config.toml
vocab_size = 8192
qk_norm = false
attn_scale = 0.125
bias = "all"
tie_word_embeddings = true
parallel_block = false
init = "normal"
init_std_o = 0.00944
init_std_down = 0.00944
optimizer = "soap_variant"
warmup_steps = 200
train_tokens = 160400000
dataset = "wikipedia_en"
Each number is 50 + 15 x the weight over its row's rms, rounded and kept within 0 to 99. Layers, rows and columns count from 0. The size before them is the row's rms in percent of the matrix's.

# up: layer 6 MLP up, 512x128, rms 0.167, rows 63-89, columns 0-127
# down: layer 6 MLP down (transposed), 512x128, rms 0.143, rows 63-89, columns 0-127
up63 089:63 56 75 48 43 30 55 50 36 54 44 69 58 33 38 30 78 49 67 48 53 67 67 59 52 52 62 34 46 60 49 40 32 29 71 32 62 52 69 21 65 43 39 30 42 51 46 66 74 11 56 63 46 64 40 52 71 50 45 54 66 19 46 41 52 56 39 26 64 66 16 45 73 52 21 70 54 58 47 45 57 33 59 42 54 42 32 36 15 46 68 45 58 45 31 54 53 45 45 33 41 58 70 37 77 78 55 70 51 23 37 27 53 48 41 39 86 48 59 58 49 32 48 52 42 20 61 61
down63 083:61 54 39 21 53 58 35 65 54 71 51 53 21 55 51 76 57 32 47 52 31 77 49 47 37 71 37 55 68 19 47 65 64 76 41 26 48 42 49 68 49 56 29 45 54 81 34 35 22 70 45 56 57 39 34 59 42 52 32 41 52 64 52 56 60 53 79 55 66 27 56 57 26 51 53 57 43 50 77 56 28 82 26 64 62 50 58 59 67 78 79 67 61 43 72 31 50 38 76 24 56 47 49 38 57 21 51 48 40 63 67 54 39 49 75 30 36 23 46 47 68 52 44 43 50 56 56 59
up64 096:46 31 86 66 48 56 36 35 64 36 58 47 51 57 25 63 38 48 69 64 47 68 29 57 50 69 60 40 56 37 50 31 44 68 73 65 32 46 52 62 58 51 61 51 42 89 32 33 42 70 73 38 47 54 62 31 39 51 61 53 46 63 35 67 51 45 26 35 47 61 64 46 49 49 47 50 50 33 55 41 61 36 61 46 45 58 78 57 69 27 87 36 73 67 46 06 19 23 44 40 44 65 71 35 46 70 75 77 49 36 54 46 39 48 38 39 65 37 52 63 59 37 56 51 60 45 63 89
down64 109:32 48 18 56 54 37 55 50 47 33 64 57 56 49 40 45 64 32 46 50 12 46 60 38 64 39 56 29 37 52 32 48 25 41 72 60 25 56 56 36 41 16 30 57 50 22 40 46 54 65 37 70 48 47 30 39 60 58 23 53 56 78 69 52 53 50 31 52 44 60 59 58 52 51 38 22 27 36 37 50 62 57 51 75 46 48 64 43 33 73 03 62 55 29 67 61 27 69 56 51 41 74 25 36 50 37 51 21 47 72 54 29 66 55 56 26 56 46 52 35 53 33 40 53 14 42 53 52
up65 107:60 45 65 51 61 34 53 10 46 58 20 28 37 45 43 60 71 41 74 46 61 42 58 27 29 53 63 59 45 61 52 39 23 37 62 87 80 42 54 76 64 50 58 78 42 09 47 70 60 62 36 48 55 45 52 57 36 47 68 36 44 48 55 67 80 42 69 48 47 18 73 65 51 28 35 61 58 48 51 35 53 48 21 45 40 66 36 61 38 39 25 29 39 57 75 43 32 67 39 34 47 48 47 36 69 39 55 67 62 48 69 39 73 53 50 45 67 50 54 60 49 55 40 46 53 83 59 53
down65 108:38 65 50 76 55 23 49 32 57 70 92 72 37 28 53 66 47 45 31 41 56 78 34 55 45 54 51 42 76 45 28 80 58 59 41 71 62 53 50 47 45 37 28 59 42 77 82 41 55 43 46 72 57 39 50 68 50 36 61 34 66 49 39 59 21 05 53 60 49 63 52 37 62 44 51 50 68 26 46 38 41 25 61 62 56 48 52 51 47 50 58 33 74 58 53 33 54 36 35 55 31 16 43 58 60 53 73 28 55 26 45 37 10 60 36 52 53 43 53 35 45 54 49 36 59 36 43 50
up66 100:29 58 52 71 51 59 95 54 74 40 54 25 57 21 71 16 57 34 77 47 26 69 57 50 39 47 60 69 47 52 31 43 48 36 50 65 59 50 54 42 49 66 48 87 34 76 35 47 70 29 68 45 53 50 68 61 50 51 52 37 58 43 53 41 50 53 34 42 49 53 44 42 56 40 42 52 34 31 75 67 37 38 76 47 38 63 40 34 60 56 77 56 47 33 62 36 35 48 38 46 48 54 68 78 41 54 27 42 49 00 47 48 43 67 32 60 37 43 48 53 46 57 44 45 66 22 37 19
down66 099:45 42 47 63 54 62 30 29 70 72 77 56 60 58 40 39 61 65 46 32 45 55 23 42 59 78 31 58 57 59 46 35 68 40 88 41 37 66 39 58 60 36 66 52 58 38 42 36 64 43 34 68 54 45 86 60 35 30 58 44 61 61 65 28 64 40 74 41 55 49 22 19 40 60 51 26 55 48 36 49 39 70 40 72 36 71 47 49 46 50 58 72 41 58 19 74 81 31 51 27 63 58 55 58 28 50 26 74 50 52 43 55 38 53 51 33 43 30 40 76 57 44 50 57 44 16 64 50
up67 105:53 34 39 80 53 57 52 55 31 30 57 67 53 33 62 28 64 81 48 62 26 70 25 32 54 23 45 52 52 64 74 65 48 73 65 53 58 42 80 73 50 46 79 61 60 66 34 59 51 47 45 42 66 48 77 59 40 45 62 82 67 54 54 66 56 41 49 61 62 44 46 65 57 55 46 36 25 45 46 58 43 38 44 58 29 87 52 39 51 48 30 46 54 17 53 45 48 51 72 42 02 33 60 42 40 54 68 37 55 34 31 63 58 52 24 50 59 65 69 72 52 68 54 30 51 65 65 38
down67 100:41 52 67 39 71 28 64 60 59 69 48 43 60 41 11 88 35 35 40 58 58 40 61 75 50 52 48 44 26 50 36 46 65 62 22 53 50 48 21 42 42 46 29 49 38 37 44 58 63 56 30 46 55 48 40 61 54 53 09 49 75 50 49 51 49 44 50 54 35 48 45 29 28 56 41 42 61 64 60 47 45 81 53 40 63 25 39 46 18 35 48 69 40 62 48 36 64 40 51 58 58 68 59 49 44 56 19 63 50 61 66 20 70 65 55 61 57 29 23 75 31 43 52 71 63 86 25 53
up68 090:47 70 77 81 78 80 29 34 35 59 58 51 26 46 41 38 62 51 63 47 41 51 30 73 69 43 50 45 45 15 45 50 27 58 64 49 48 51 35 31 37 56 56 65 67 64 57 60 63 50 43 63 52 60 43 73 13 51 39 72 48 49 45 53 60 57 47 53 36 37 60 41 38 37 59 71 32 43 54 52 36 40 28 78 53 33 68 45 67 56 24 54 48 58 65 49 83 35 47 26 56 40 69 49 45 45 64 32 63 56 58 30 60 58 66 73 41 37 73 56 40 46 05 58 65 51 43 16
down68 089:45 54 47 34 34 56 56 78 49 46 60 30 29 40 62 76 18 62 41 51 47 41 42 49 42 74 44 69 31 71 55 51 46 52 56 53 47 47 57 75 64 22 57 43 45 51 24 37 60 67 39 77 48 33 35 49 36 18 42 15 28 20 80 73 44 40 43 37 82 45 62 45 61 49 67 30 51 44 54 34 46 63 66 51 58 26 59 57 23 78 31 53 68 43 40 50 74 49 62 47 72 64 31 42 69 42 20 72 51 37 63 68 34 59 39 70 63 35 43 48 49 51 51 53 57 33 55 35
up69 093:43 52 59 31 44 68 76 21 69 54 27 43 71 18 54 45 53 38 66 61 19 50 57 68 46 49 40 46 64 52 44 36 99 48 55 51 63 55 47 35 56 66 98 59 32 26 41 45 61 51 49 44 59 58 53 45 53 54 26 71 35 68 60 40 53 38 45 55 16 52 47 38 44 50 34 59 33 59 35 46 38 64 45 47 43 48 21 36 37 51 57 90 64 49 46 61 84 50 50 37 74 40 69 60 88 55 49 44 47 43 47 55 59 59 71 64 58 50 33 35 51 72 58 67 35 39 44 52
down69 094:65 27 54 62 76 68 19 48 39 25 34 36 50 40 54 52 34 67 63 38 52 63 56 26 69 43 53 46 72 31 04 53 43 79 60 44 12 52 48 64 39 55 51 31 41 53 46 47 39 39 48 29 41 64 63 49 44 40 49 39 41 44 70 43 39 61 42 37 52 45 58 41 52 34 63 37 61 32 48 36 26 42 43 56 40 30 54 17 65 54 18 41 64 52 54 30 38 55 72 59 41 61 43 25 76 33 37 54 70 39 39 57 85 54 26 31 49 77 39 68 56 53 74 35 70 46 48 48
up70 087:82 24 38 40 86 58 48 67 73 35 45 73 74 45 41 44 20 50 45 31 38 51 41 46 50 55 46 70 56 39 37 44 59 39 44 68 55 63 68 69 78 40 61 53 29 34 67 65 32 56 42 35 40 72 47 31 61 45 54 27 54 37 44 83 37 72 40 58 61 42 74 58 51 67 53 36 33 53 46 37 74 51 61 41 35 44 59 82 59 36 38 32 60 14 45 52 56 26 41 29 54 09 50 41 38 22 55 57 75 38 44 57 58 41 65 47 62 49 48 61 46 53 36 60 44 76 41 37
down70 090:78 38 61 64 35 59 37 79 44 40 48 13 44 28 54 48 57 43 68 73 60 54 62 47 38 99 40 28 65 73 24 55 49 58 36 70 25 61 63 61 51 49 46 67 80 51 42 48 55 72 53 57 55 55 41 46 53 48 32 34 58 43 76 38 55 47 63 39 64 62 09 45 34 39 55 25 63 46 70 56 45 69 53 40 52 45 37 26 17 61 73 50 39 45 54 55 40 46 33 69 39 52 63 47 60 37 45 32 54 58 52 43 44 60 54 14 54 41 58 31 45 43 72 30 78 57 40 56
up71 097:39 52 37 43 44 78 34 36 44 58 44 22 45 41 58 65 63 49 71 29 28 53 59 29 52 24 56 34 59 53 28 54 62 46 46 54 52 48 32 53 62 71 61 65 25 34 41 71 43 42 45 31 81 48 73 50 51 64 43 43 57 50 16 65 58 21 64 62 24 37 58 42 82 49 79 44 25 59 50 79 43 50 65 57 62 48 84 49 46 58 28 38 39 51 22 61 61 36 44 47 14 55 40 31 44 46 60 75 38 63 48 61 48 44 52 40 55 53 21 61 51 60 46 42 41 33 39 88
down71 091:21 37 59 49 32 58 40 70 32 41 54 65 65 85 61 23 44 48 50 49 47 63 77 46 75 57 46 68 14 50 83 32 64 57 62 72 45 34 59 58 72 50 65 49 57 55 44 22 70 60 76 46 50 53 43 50 52 52 41 52 51 37 49 61 41 52 59 43 47 53 42 62 35 58 64 31 44 55 64 63 45 38 20 47 72 23 33 54 57 62 64 58 69 41 56 53 69 43 45 28 89 20 58 23 48 48 36 61 24 68 75 55 51 42 43 71 34 55 77 42 57 68 17 46 60 62 54 44
up72 096:41 30 61 62 41 46 24 58 68 42 53 48 48 35 51 37 41 58 43 25 33 60 53 32 55 74 42 33 55 80 35 56 69 38 50 60 40 54 51 59 42 62 77 36 27 39 75 58 87 71 66 15 38 22 82 39 47 64 52 57 45 48 31 36 48 46 56 47 41 62 48 45 38 48 20 41 59 62 49 63 72 37 60 50 66 63 60 60 44 33 79 39 28 49 69 59 67 45 67 31 50 35 23 62 63 43 49 58 35 46 31 42 55 70 29 37 43 50 59 96 51 77 45 56 28 45 52 65
down72 102:65 69 41 29 59 60 51 84 33 32 39 38 55 61 48 53 58 38 51 50 34 48 41 42 66 67 29 47 57 30 56 77 42 50 38 62 52 34 80 37 46 29 73 33 71 43 06 36 21 43 19 57 33 28 54 55 70 78 37 61 43 47 58 46 38 45 17 25 48 27 35 37 45 58 64 36 52 31 54 38 31 61 44 60 46 40 25 39 39 69 65 42 39 44 49 36 60 38 64 38 45 49 56 49 41 25 52 34 56 23 40 70 49 57 46 45 48 09 37 63 47 38 47 55 56 37 40 25
up73 100:88 53 62 54 40 61 28 48 62 32 51 25 42 36 50 97 65 53 41 52 21 59 40 60 66 47 52 46 41 58 47 25 40 53 46 30 72 47 75 38 61 57 54 65 47 53 38 40 23 36 66 48 58 58 60 46 50 30 65 29 51 36 33 46 37 68 66 64 48 25 43 71 25 47 62 39 55 62 69 76 67 36 54 53 50 44 45 23 32 62 58 56 56 32 65 59 50 56 37 43 52 95 69 54 62 51 31 74 53 55 71 42 67 39 26 44 59 44 64 77 41 48 31 60 51 71 79 45
down73 093:28 37 42 30 57 35 39 51 73 61 45 42 60 55 49 22 81 64 74 23 53 70 70 49 46 68 64 62 46 59 53 85 43 31 53 47 31 53 36 71 63 64 36 45 63 33 71 31 54 36 49 62 49 36 35 75 61 38 33 39 52 75 43 47 59 59 35 42 39 51 50 23 67 66 58 59 60 47 60 49 49 41 62 18 69 53 74 34 66 55 37 40 57 20 18 33 69 49 51 60 34 31 48 35 31 64 53 53 27 33 21 45 91 42 53 51 27 43 48 45 29 52 48 41 44 30 45 51
up74 104:79 65 37 51 60 42 56 37 70 59 23 71 23 44 57 37 78 35 25 31 34 55 61 87 56 39 30 26 49 59 68 37 40 41 57 43 54 63 18 41 27 64 32 55 39 56 43 78 60 40 64 36 42 28 53 68 43 65 35 45 32 46 36 58 58 46 39 50 48 62 73 51 47 64 45 55 33 48 56 45 57 40 29 51 44 57 69 28 78 44 55 68 34 49 57 45 72 56 41 56 57 67 47 48 63 50 44 39 61 48 66 54 56 56 24 45 52 42 13 47 42 17 93 63 28 58 62 29
down74 118:60 44 65 62 37 46 36 62 39 58 51 34 72 64 70 27 33 57 29 65 38 49 55 38 49 75 57 27 35 59 64 63 46 53 46 69 45 34 48 34 81 43 81 30 40 58 25 70 35 68 68 39 28 67 56 56 38 36 71 36 37 31 69 75 18 71 58 36 66 33 37 54 79 52 77 53 36 54 36 52 71 29 29 31 43 45 60 56 58 32 49 47 63 53 45 72 39 51 54 54 51 33 47 27 42 70 78 58 40 24 64 58 33 45 56 23 52 57 62 75 68 44 36 57 65 63 51 63
up75 086:52 45 54 64 58 40 42 33 51 38 38 83 52 26 48 42 64 42 52 41 46 54 55 59 48 37 35 56 34 43 52 54 62 41 35 31 45 36 33 68 40 48 49 45 77 46 42 45 57 39 57 57 77 53 57 21 20 75 66 67 43 74 56 21 64 33 61 35 49 66 65 58 63 60 32 73 38 64 36 78 80 33 60 86 41 54 52 58 38 24 32 62 19 45 56 70 65 49 36 40 49 36 43 32 72 65 50 45 61 67 39 70 31 21 48 44 44 56 86 54 59 53 42 85 52 34 35 65
down75 086:64 81 58 65 36 75 26 80 31 59 42 65 47 49 56 57 37 56 61 39 61 74 51 74 55 49 62 55 76 30 45 79 47 75 42 21 29 58 47 68 42 58 10 76 50 39 49 46 67 64 44 60 50 62 75 43 54 50 22 31 49 51 45 74 59 41 46 74 45 28 45 51 23 57 59 49 46 45 75 48 32 46 67 55 61 50 51 57 67 70 74 42 38 30 78 67 47 34 50 76 51 40 38 23 53 39 40 49 67 47 74 59 38 41 32 31 55 46 67 60 31 57 55 24 46 50 46 56
up76 104:39 70 23 52 56 20 59 40 53 35 46 25 44 43 51 34 51 57 64 39 31 62 83 70 12 46 61 34 50 28 54 53 49 58 63 32 69 46 54 30 56 54 33 42 38 55 48 53 44 39 30 25 41 56 24 64 55 69 66 35 61 84 66 74 42 53 38 78 33 32 53 62 48 54 56 71 64 62 36 51 75 56 56 63 68 37 60 62 31 62 23 55 43 49 38 27 50 46 36 38 36 31 21 35 43 46 70 72 71 62 34 72 61 40 59 43 50 55 27 62 49 42 63 53 58 28 24 68
down76 106:32 71 65 54 77 60 55 44 44 33 51 54 60 70 32 32 72 51 41 64 51 65 61 38 43 44 51 61 61 44 78 43 17 41 60 32 40 36 77 10 50 37 35 35 26 33 27 40 40 77 64 36 47 50 51 24 55 64 58 63 64 22 55 52 26 32 43 50 57 59 64 70 51 61 29 25 37 59 61 39 54 32 45 15 44 53 63 45 59 64 45 54 59 25 34 34 37 59 37 66 14 43 60 69 18 56 44 49 42 41 51 36 30 39 53 66 48 73 56 73 56 54 49 56 28 53 33 46
up77 105:50 49 43 22 57 55 63 44 55 49 57 32 43 66 67 73 63 52 64 62 69 42 54 48 56 78 46 42 46 47 45 23 62 54 41 50 64 41 32 18 82 88 51 39 22 41 54 53 45 67 48 37 57 77 42 46 54 58 70 40 58 19 47 58 55 36 37 58 44 53 55 57 37 65 16 44 30 83 44 62 85 56 70 58 17 54 53 68 41 44 48 33 67 57 52 35 56 77 30 67 52 43 30 76 57 41 52 77 62 48 55 37 52 65 39 19 48 55 66 66 42 38 23 42 59 38 37 60
down77 104:50 34 43 70 34 34 66 42 65 59 36 63 28 35 42 47 25 56 56 58 60 33 34 26 57 23 53 48 49 14 44 66 71 65 38 47 56 64 58 10 56 69 36 56 69 65 44 24 50 40 36 47 43 57 35 44 47 25 42 70 49 48 48 36 25 40 18 59 50 48 64 42 41 51 38 70 36 37 52 50 53 34 62 42 56 31 61 40 44 52 41 48 52 22 45 85 35 70 28 59 20 59 34 74 33 57 39 27 63 69 61 24 37 78 54 60 48 55 60 42 20 55 49 41 66 39 50 72
up78 096:51 67 66 86 41 41 71 32 52 60 59 56 67 44 80 47 57 49 70 62 54 43 07 60 66 54 38 31 32 30 73 45 43 19 41 54 42 62 57 59 45 65 54 41 56 53 57 59 36 40 76 47 31 75 66 49 57 75 48 43 85 52 38 34 46 43 63 44 51 42 65 69 55 69 67 66 47 27 82 56 41 37 88 61 52 63 29 18 27 54 45 32 47 60 44 24 41 44 65 41 54 36 66 52 42 53 77 49 42 51 44 24 37 52 48 54 35 50 45 76 69 42 46 53 36 41 38 62
down78 104:77 34 48 40 44 54 28 36 27 36 35 42 28 61 53 50 53 23 37 42 55 40 41 60 39 57 83 48 57 68 41 44 55 61 71 71 58 63 51 28 82 61 63 56 41 74 52 47 73 55 43 16 54 37 43 62 40 40 67 58 34 51 56 76 40 39 50 45 58 68 56 39 63 39 45 69 34 11 40 51 61 49 26 56 37 71 61 50 41 87 58 59 73 32 24 72 67 71 19 64 43 26 56 63 53 40 25 42 34 56 48 43 57 56 56 47 51 77 69 46 35 49 63 59 19 44 49 52
up79 120:51 42 67 54 46 52 29 46 52 62 53 62 57 36 40 55 60 64 71 59 35 73 41 36 57 39 67 41 71 43 47 45 56 60 34 39 74 57 32 54 62 47 45 49 55 55 70 68 45 84 57 59 62 25 52 77 52 51 69 26 38 40 30 27 53 34 48 31 38 62 48 42 50 41 27 56 46 48 45 49 97 35 47 33 12 61 89 28 35 34 34 34 55 65 41 44 35 33 23 20 55 34 39 61 54 55 45 67 50 57 49 47 81 58 32 26 71 60 40 59 20 38 59 46 39 39 64 69
down79 136:70 29 36 58 45 49 62 40 49 69 50 41 47 39 27 49 45 45 51 44 30 30 33 78 55 64 33 30 22 41 30 53 52 49 50 36 29 52 48 48 32 24 55 59 42 45 79 27 65 37 52 52 44 69 60 36 56 67 57 58 54 24 63 70 33 60 67 36 59 50 55 41 57 59 51 58 36 24 69 38 47 56 39 50 26 63 52 39 41 82 59 25 37 51 64 51 74 70 33 39 36 63 57 49 33 41 47 66 59 84 50 35 17 26 52 60 52 72 69 83 33 14 62 35 62 52 70 63
up80 109:14 60 43 21 67 55 60 50 62 79 55 53 41 71 63 53 70 43 49 51 59 40 27 56 33 63 70 42 63 36 52 73 45 32 64 47 26 73 36 63 65 44 64 63 62 80 42 65 38 55 54 73 45 58 51 63 51 33 43 47 13 74 51 49 52 46 30 39 71 43 68 39 58 53 37 42 24 69 55 42 50 54 45 48 54 63 56 66 38 38 54 46 41 55 65 55 60 45 66 54 67 28 57 15 50 11 54 76 46 61 55 62 45 24 35 91 69 52 33 40 36 72 60 72 37 54 60 38
down80 097:51 46 67 35 54 40 59 58 39 33 55 16 59 75 40 42 41 59 48 48 50 54 53 43 62 32 46 50 54 89 62 58 45 54 47 62 52 62 49 63 37 37 29 33 51 76 36 68 64 43 62 57 57 60 54 44 33 14 58 61 53 48 42 63 48 27 59 56 35 71 42 61 63 41 71 42 67 38 37 60 52 66 49 59 68 70 77 83 48 00 23 68 69 54 24 58 55 52 57 49 40 34 42 59 36 58 39 61 53 46 18 30 91 59 40 47 70 83 30 61 40 54 50 50 35 48 44 42
up81 093:16 76 28 43 57 24 46 42 55 30 23 70 47 44 56 37 49 57 16 58 42 49 45 45 35 58 58 61 65 53 44 52 39 28 37 43 46 52 41 27 55 65 34 50 64 68 50 39 19 49 40 43 23 61 54 51 73 28 55 69 45 57 64 84 58 48 36 65 57 47 54 15 59 50 21 53 52 68 90 46 42 32 47 55 47 43 68 47 31 62 33 48 48 41 27 51 60 41 61 56 63 64 59 39 89 19 40 36 52 59 22 56 39 51 44 70 48 39 41 68 41 75 34 36 35 45 32 53
down81 096:58 42 73 54 68 51 56 46 44 36 59 42 25 62 40 34 61 43 45 57 67 65 46 36 55 32 58 49 30 56 71 49 14 53 56 83 52 30 58 59 51 28 34 45 45 78 37 55 67 50 58 55 65 41 46 49 43 54 43 30 53 45 57 72 68 38 48 42 41 61 53 49 62 65 66 52 55 64 44 39 42 58 49 58 58 29 45 61 53 01 59 81 94 47 60 80 33 39 53 41 33 49 58 46 42 58 22 46 49 46 27 25 99 70 61 28 30 47 37 35 50 62 50 44 45 33 72 38
up82 111:51 56 62 40 66 30 69 45 30 53 47 38 60 34 52 54 61 51 51 63 53 53 60 27 53 51 46 49 61 57 50 51 70 18 40 29 57 64 30 61 52 54 21 51 30 53 46 51 36 79 49 36 76 41 36 41 44 79 80 21 65 28 37 41 62 36 18 46 61 70 77 28 35 43 42 56 40 43 44 29 82 57 64 61 17 40 38 68 47 65 35 32 63 27 52 75 76 25 29 52 47 62 11 44 46 41 56 61 38 53 30 65 67 39 60 45 58 52 55 59 46 43 49 58 65 59 43 25
down82 101:68 24 22 72 41 75 66 45 23 24 66 41 66 38 31 41 26 66 85 44 53 35 60 43 50 33 58 42 77 52 29 53 47 33 38 45 37 24 35 53 67 51 96 51 43 60 58 50 62 49 31 50 48 69 40 53 44 58 50 58 41 58 45 43 54 45 37 47 63 84 57 43 45 72 44 45 47 24 59 40 42 37 72 54 39 38 44 56 38 52 53 28 52 69 28 47 35 29 33 46 46 59 54 60 64 36 50 70 55 38 83 62 24 72 62 70 40 60 37 56 39 54 31 32 74 66 71 56
up83 110:28 43 46 73 36 48 33 62 44 50 91 43 33 45 37 52 51 62 34 36 42 43 57 58 42 69 43 36 52 43 48 56 54 41 18 62 31 55 30 72 37 55 36 44 14 45 37 62 75 31 49 80 35 37 43 48 40 52 69 36 53 56 44 36 28 24 65 49 40 73 43 60 69 25 16 39 49 52 34 17 72 41 59 31 46 52 28 70 42 62 45 51 72 53 38 46 79 54 30 43 67 59 50 48 51 83 51 67 29 44 37 39 81 53 39 37 68 69 37 61 62 41 55 63 40 65 41 52
down83 091:38 69 49 56 44 63 51 46 16 51 61 50 42 01 49 41 45 47 55 29 49 43 46 72 35 59 59 51 42 30 27 48 55 53 42 47 56 30 57 40 68 57 86 24 68 63 56 51 28 78 53 35 42 31 70 21 78 61 51 30 68 45 48 37 48 77 61 45 63 45 60 56 49 70 55 46 83 45 39 42 45 57 54 44 35 22 34 38 44 58 72 29 58 45 11 41 52 53 21 54 58 55 74 40 70 63 42 41 38 64 70 53 38 53 30 78 59 43 42 63 47 49 31 64 71 50 56 43
up84 111:47 46 67 76 43 37 57 09 64 77 60 25 42 20 68 61 48 51 61 54 24 29 41 64 54 41 70 39 53 58 61 43 44 30 49 56 50 35 58 29 49 69 32 49 65 23 10 45 75 66 56 30 56 67 50 59 77 41 44 57 52 51 43 57 53 31 38 86 49 50 58 66 44 50 43 48 65 40 63 79 52 38 53 52 69 66 49 27 59 58 54 51 56 41 45 36 24 53 84 53 30 33 32 37 48 63 60 54 83 49 67 47 46 47 31 55 38 53 51 62 45 38 27 70 32 72 68 57
down84 112:47 62 48 67 46 51 73 39 64 24 72 24 65 40 52 31 86 34 49 32 49 47 56 84 61 09 61 36 45 42 04 44 40 57 45 50 56 34 41 43 67 67 80 65 34 29 71 34 40 47 73 50 49 40 38 30 79 56 37 60 58 48 60 54 24 56 50 49 54 58 58 46 54 49 40 37 35 40 66 28 50 50 57 35 36 57 56 83 30 33 46 26 54 55 46 67 37 45 31 36 72 54 37 60 45 46 57 58 61 29 55 32 48 52 43 32 43 63 57 69 25 54 32 46 56 64 22 56
up85 123:66 44 45 52 32 57 31 53 37 40 69 57 43 59 49 41 50 20 51 32 56 53 75 56 67 64 65 54 55 45 54 38 68 66 44 60 53 51 45 55 39 40 39 44 51 71 39 45 50 32 15 41 71 79 35 61 48 36 61 56 64 54 58 67 55 56 55 57 42 38 47 76 60 59 49 47 29 20 25 68 35 38 69 32 43 68 52 48 33 19 64 52 47 44 84 52 14 65 68 28 45 21 41 56 52 48 76 74 29 36 07 66 63 43 45 53 61 58 54 73 42 34 31 44 40 77 29 55
down85 132:46 58 23 34 59 44 29 42 31 30 61 36 30 21 29 45 54 35 78 57 53 22 46 21 51 75 76 62 64 52 36 63 47 29 45 34 52 42 31 55 36 50 23 61 50 76 36 35 37 37 49 59 54 65 48 54 65 53 47 39 49 47 48 69 74 58 47 39 76 39 55 57 80 68 69 15 47 56 58 72 53 65 29 42 68 38 47 52 56 52 29 57 63 66 78 43 46 43 52 72 41 29 66 51 27 63 50 49 47 18 53 43 78 38 51 40 60 45 42 54 59 25 34 20 64 38 46 37
up86 099:47 77 27 72 51 41 60 48 31 40 23 20 34 36 55 65 56 43 22 19 43 64 63 46 35 57 65 52 73 72 32 76 58 45 34 30 49 50 38 60 37 30 23 41 32 46 48 62 42 52 72 43 46 50 47 59 59 58 53 47 44 64 62 54 46 51 59 59 39 65 80 46 44 71 50 50 48 39 60 49 55 37 56 76 35 57 61 63 65 43 65 64 68 33 15 26 52 67 56 35 72 44 77 21 54 43 81 40 46 63 53 66 48 37 40 42 66 69 43 47 23 47 57 65 07 41 49 28
down86 099:45 43 51 88 25 68 48 34 46 28 81 76 42 40 38 43 57 62 48 45 58 35 38 46 55 29 33 53 22 62 55 43 43 49 45 88 32 39 53 51 65 28 49 61 56 58 23 51 69 33 45 39 42 47 58 50 50 42 37 64 51 43 48 31 65 57 34 39 25 66 22 63 61 56 72 72 32 54 55 63 49 42 58 53 70 50 42 28 58 39 68 55 80 32 44 74 39 43 34 30 45 67 51 62 64 39 58 35 52 45 50 16 78 76 70 42 06 35 36 65 41 50 64 57 60 52 55 54
up87 119:38 62 50 33 75 48 41 52 43 73 53 60 48 70 37 58 60 39 63 47 42 55 61 80 53 72 38 43 54 43 64 46 29 35 68 49 66 57 67 56 51 58 13 78 48 21 32 56 44 58 47 64 60 46 40 84 40 69 18 28 50 72 65 54 69 53 57 52 47 69 71 48 25 50 28 36 58 92 50 21 47 48 40 40 51 60 69 48 65 49 52 49 21 68 56 43 43 43 42 44 57 19 35 51 12 59 46 47 69 54 52 80 29 51 27 52 78 42 50 55 55 50 55 33 43 49 65 36
down87 117:73 34 28 67 59 50 55 55 58 65 56 60 71 47 54 41 47 30 54 62 34 69 71 56 38 50 18 58 47 43 31 45 44 19 39 60 50 34 37 44 42 60 52 46 25 57 40 73 31 59 62 36 65 71 55 42 35 50 46 73 30 35 58 45 48 25 36 39 73 63 58 48 65 53 55 51 65 71 51 44 71 27 51 37 50 57 64 20 67 09 41 49 28 69 32 51 30 56 52 35 59 44 46 52 31 77 70 51 47 28 37 31 42 45 52 40 68 67 57 43 78 49 53 00 68 49 32 49
up88 099:49 39 55 59 17 36 66 81 55 28 45 47 36 46 48 62 55 47 59 83 38 43 63 60 22 43 29 48 52 52 55 56 36 73 44 38 44 69 45 53 53 35 48 45 49 50 21 51 34 41 42 16 38 34 46 67 39 21 42 51 40 33 53 48 28 45 62 71 46 44 69 42 21 88 75 35 70 48 36 56 43 78 62 55 25 56 35 16 49 60 53 53 40 68 51 28 43 53 53 56 74 60 35 27 23 69 73 52 46 50 74 46 52 60 56 50 69 57 43 74 50 56 47 46 49 60 40 86
down88 106:39 55 36 51 64 32 26 33 23 20 60 30 22 60 69 38 42 42 41 24 38 50 53 43 45 52 45 42 47 36 74 45 31 24 49 28 48 30 67 78 47 52 46 49 27 12 41 52 57 61 73 53 54 37 47 14 78 82 50 39 70 59 56 40 43 40 52 62 52 24 46 75 63 48 52 42 52 66 57 25 27 58 26 49 44 60 71 76 42 57 51 47 33 55 69 50 60 25 32 56 39 47 56 75 52 50 33 49 30 57 58 43 57 28 47 61 63 55 39 34 28 28 63 46 30 45 65 49
up89 089:52 67 55 32 42 47 67 76 43 38 21 62 56 34 51 34 56 49 44 45 53 46 22 25 78 60 55 64 50 19 41 59 57 86 65 42 63 45 74 40 34 41 55 58 52 46 49 71 50 35 59 60 33 34 79 42 23 33 36 46 34 21 58 49 75 30 50 33 20 43 63 38 51 58 53 49 35 46 91 53 61 83 59 71 64 52 42 52 64 56 55 25 35 62 32 19 51 51 69 49 64 47 57 52 49 56 52 81 45 48 74 45 53 54 66 46 44 58 32 71 56 67 62 37 66 56 63 32
down89 087:71 49 66 65 32 60 27 35 75 24 50 46 50 59 45 51 50 57 53 38 57 70 58 48 67 34 34 38 42 78 28 43 53 38 58 47 59 60 23 66 44 44 27 40 08 54 83 13 33 50 60 58 69 57 46 71 82 59 51 54 52 76 48 60 57 45 43 41 52 61 50 53 68 42 56 26 43 60 37 37 31 47 42 57 52 51 59 41 55 83 52 59 35 35 40 46 65 67 74 46 69 40 41 70 53 40 50 79 81 52 82 61 52 21 54 39 29 57 42 61 47 25 52 32 50 57 65 71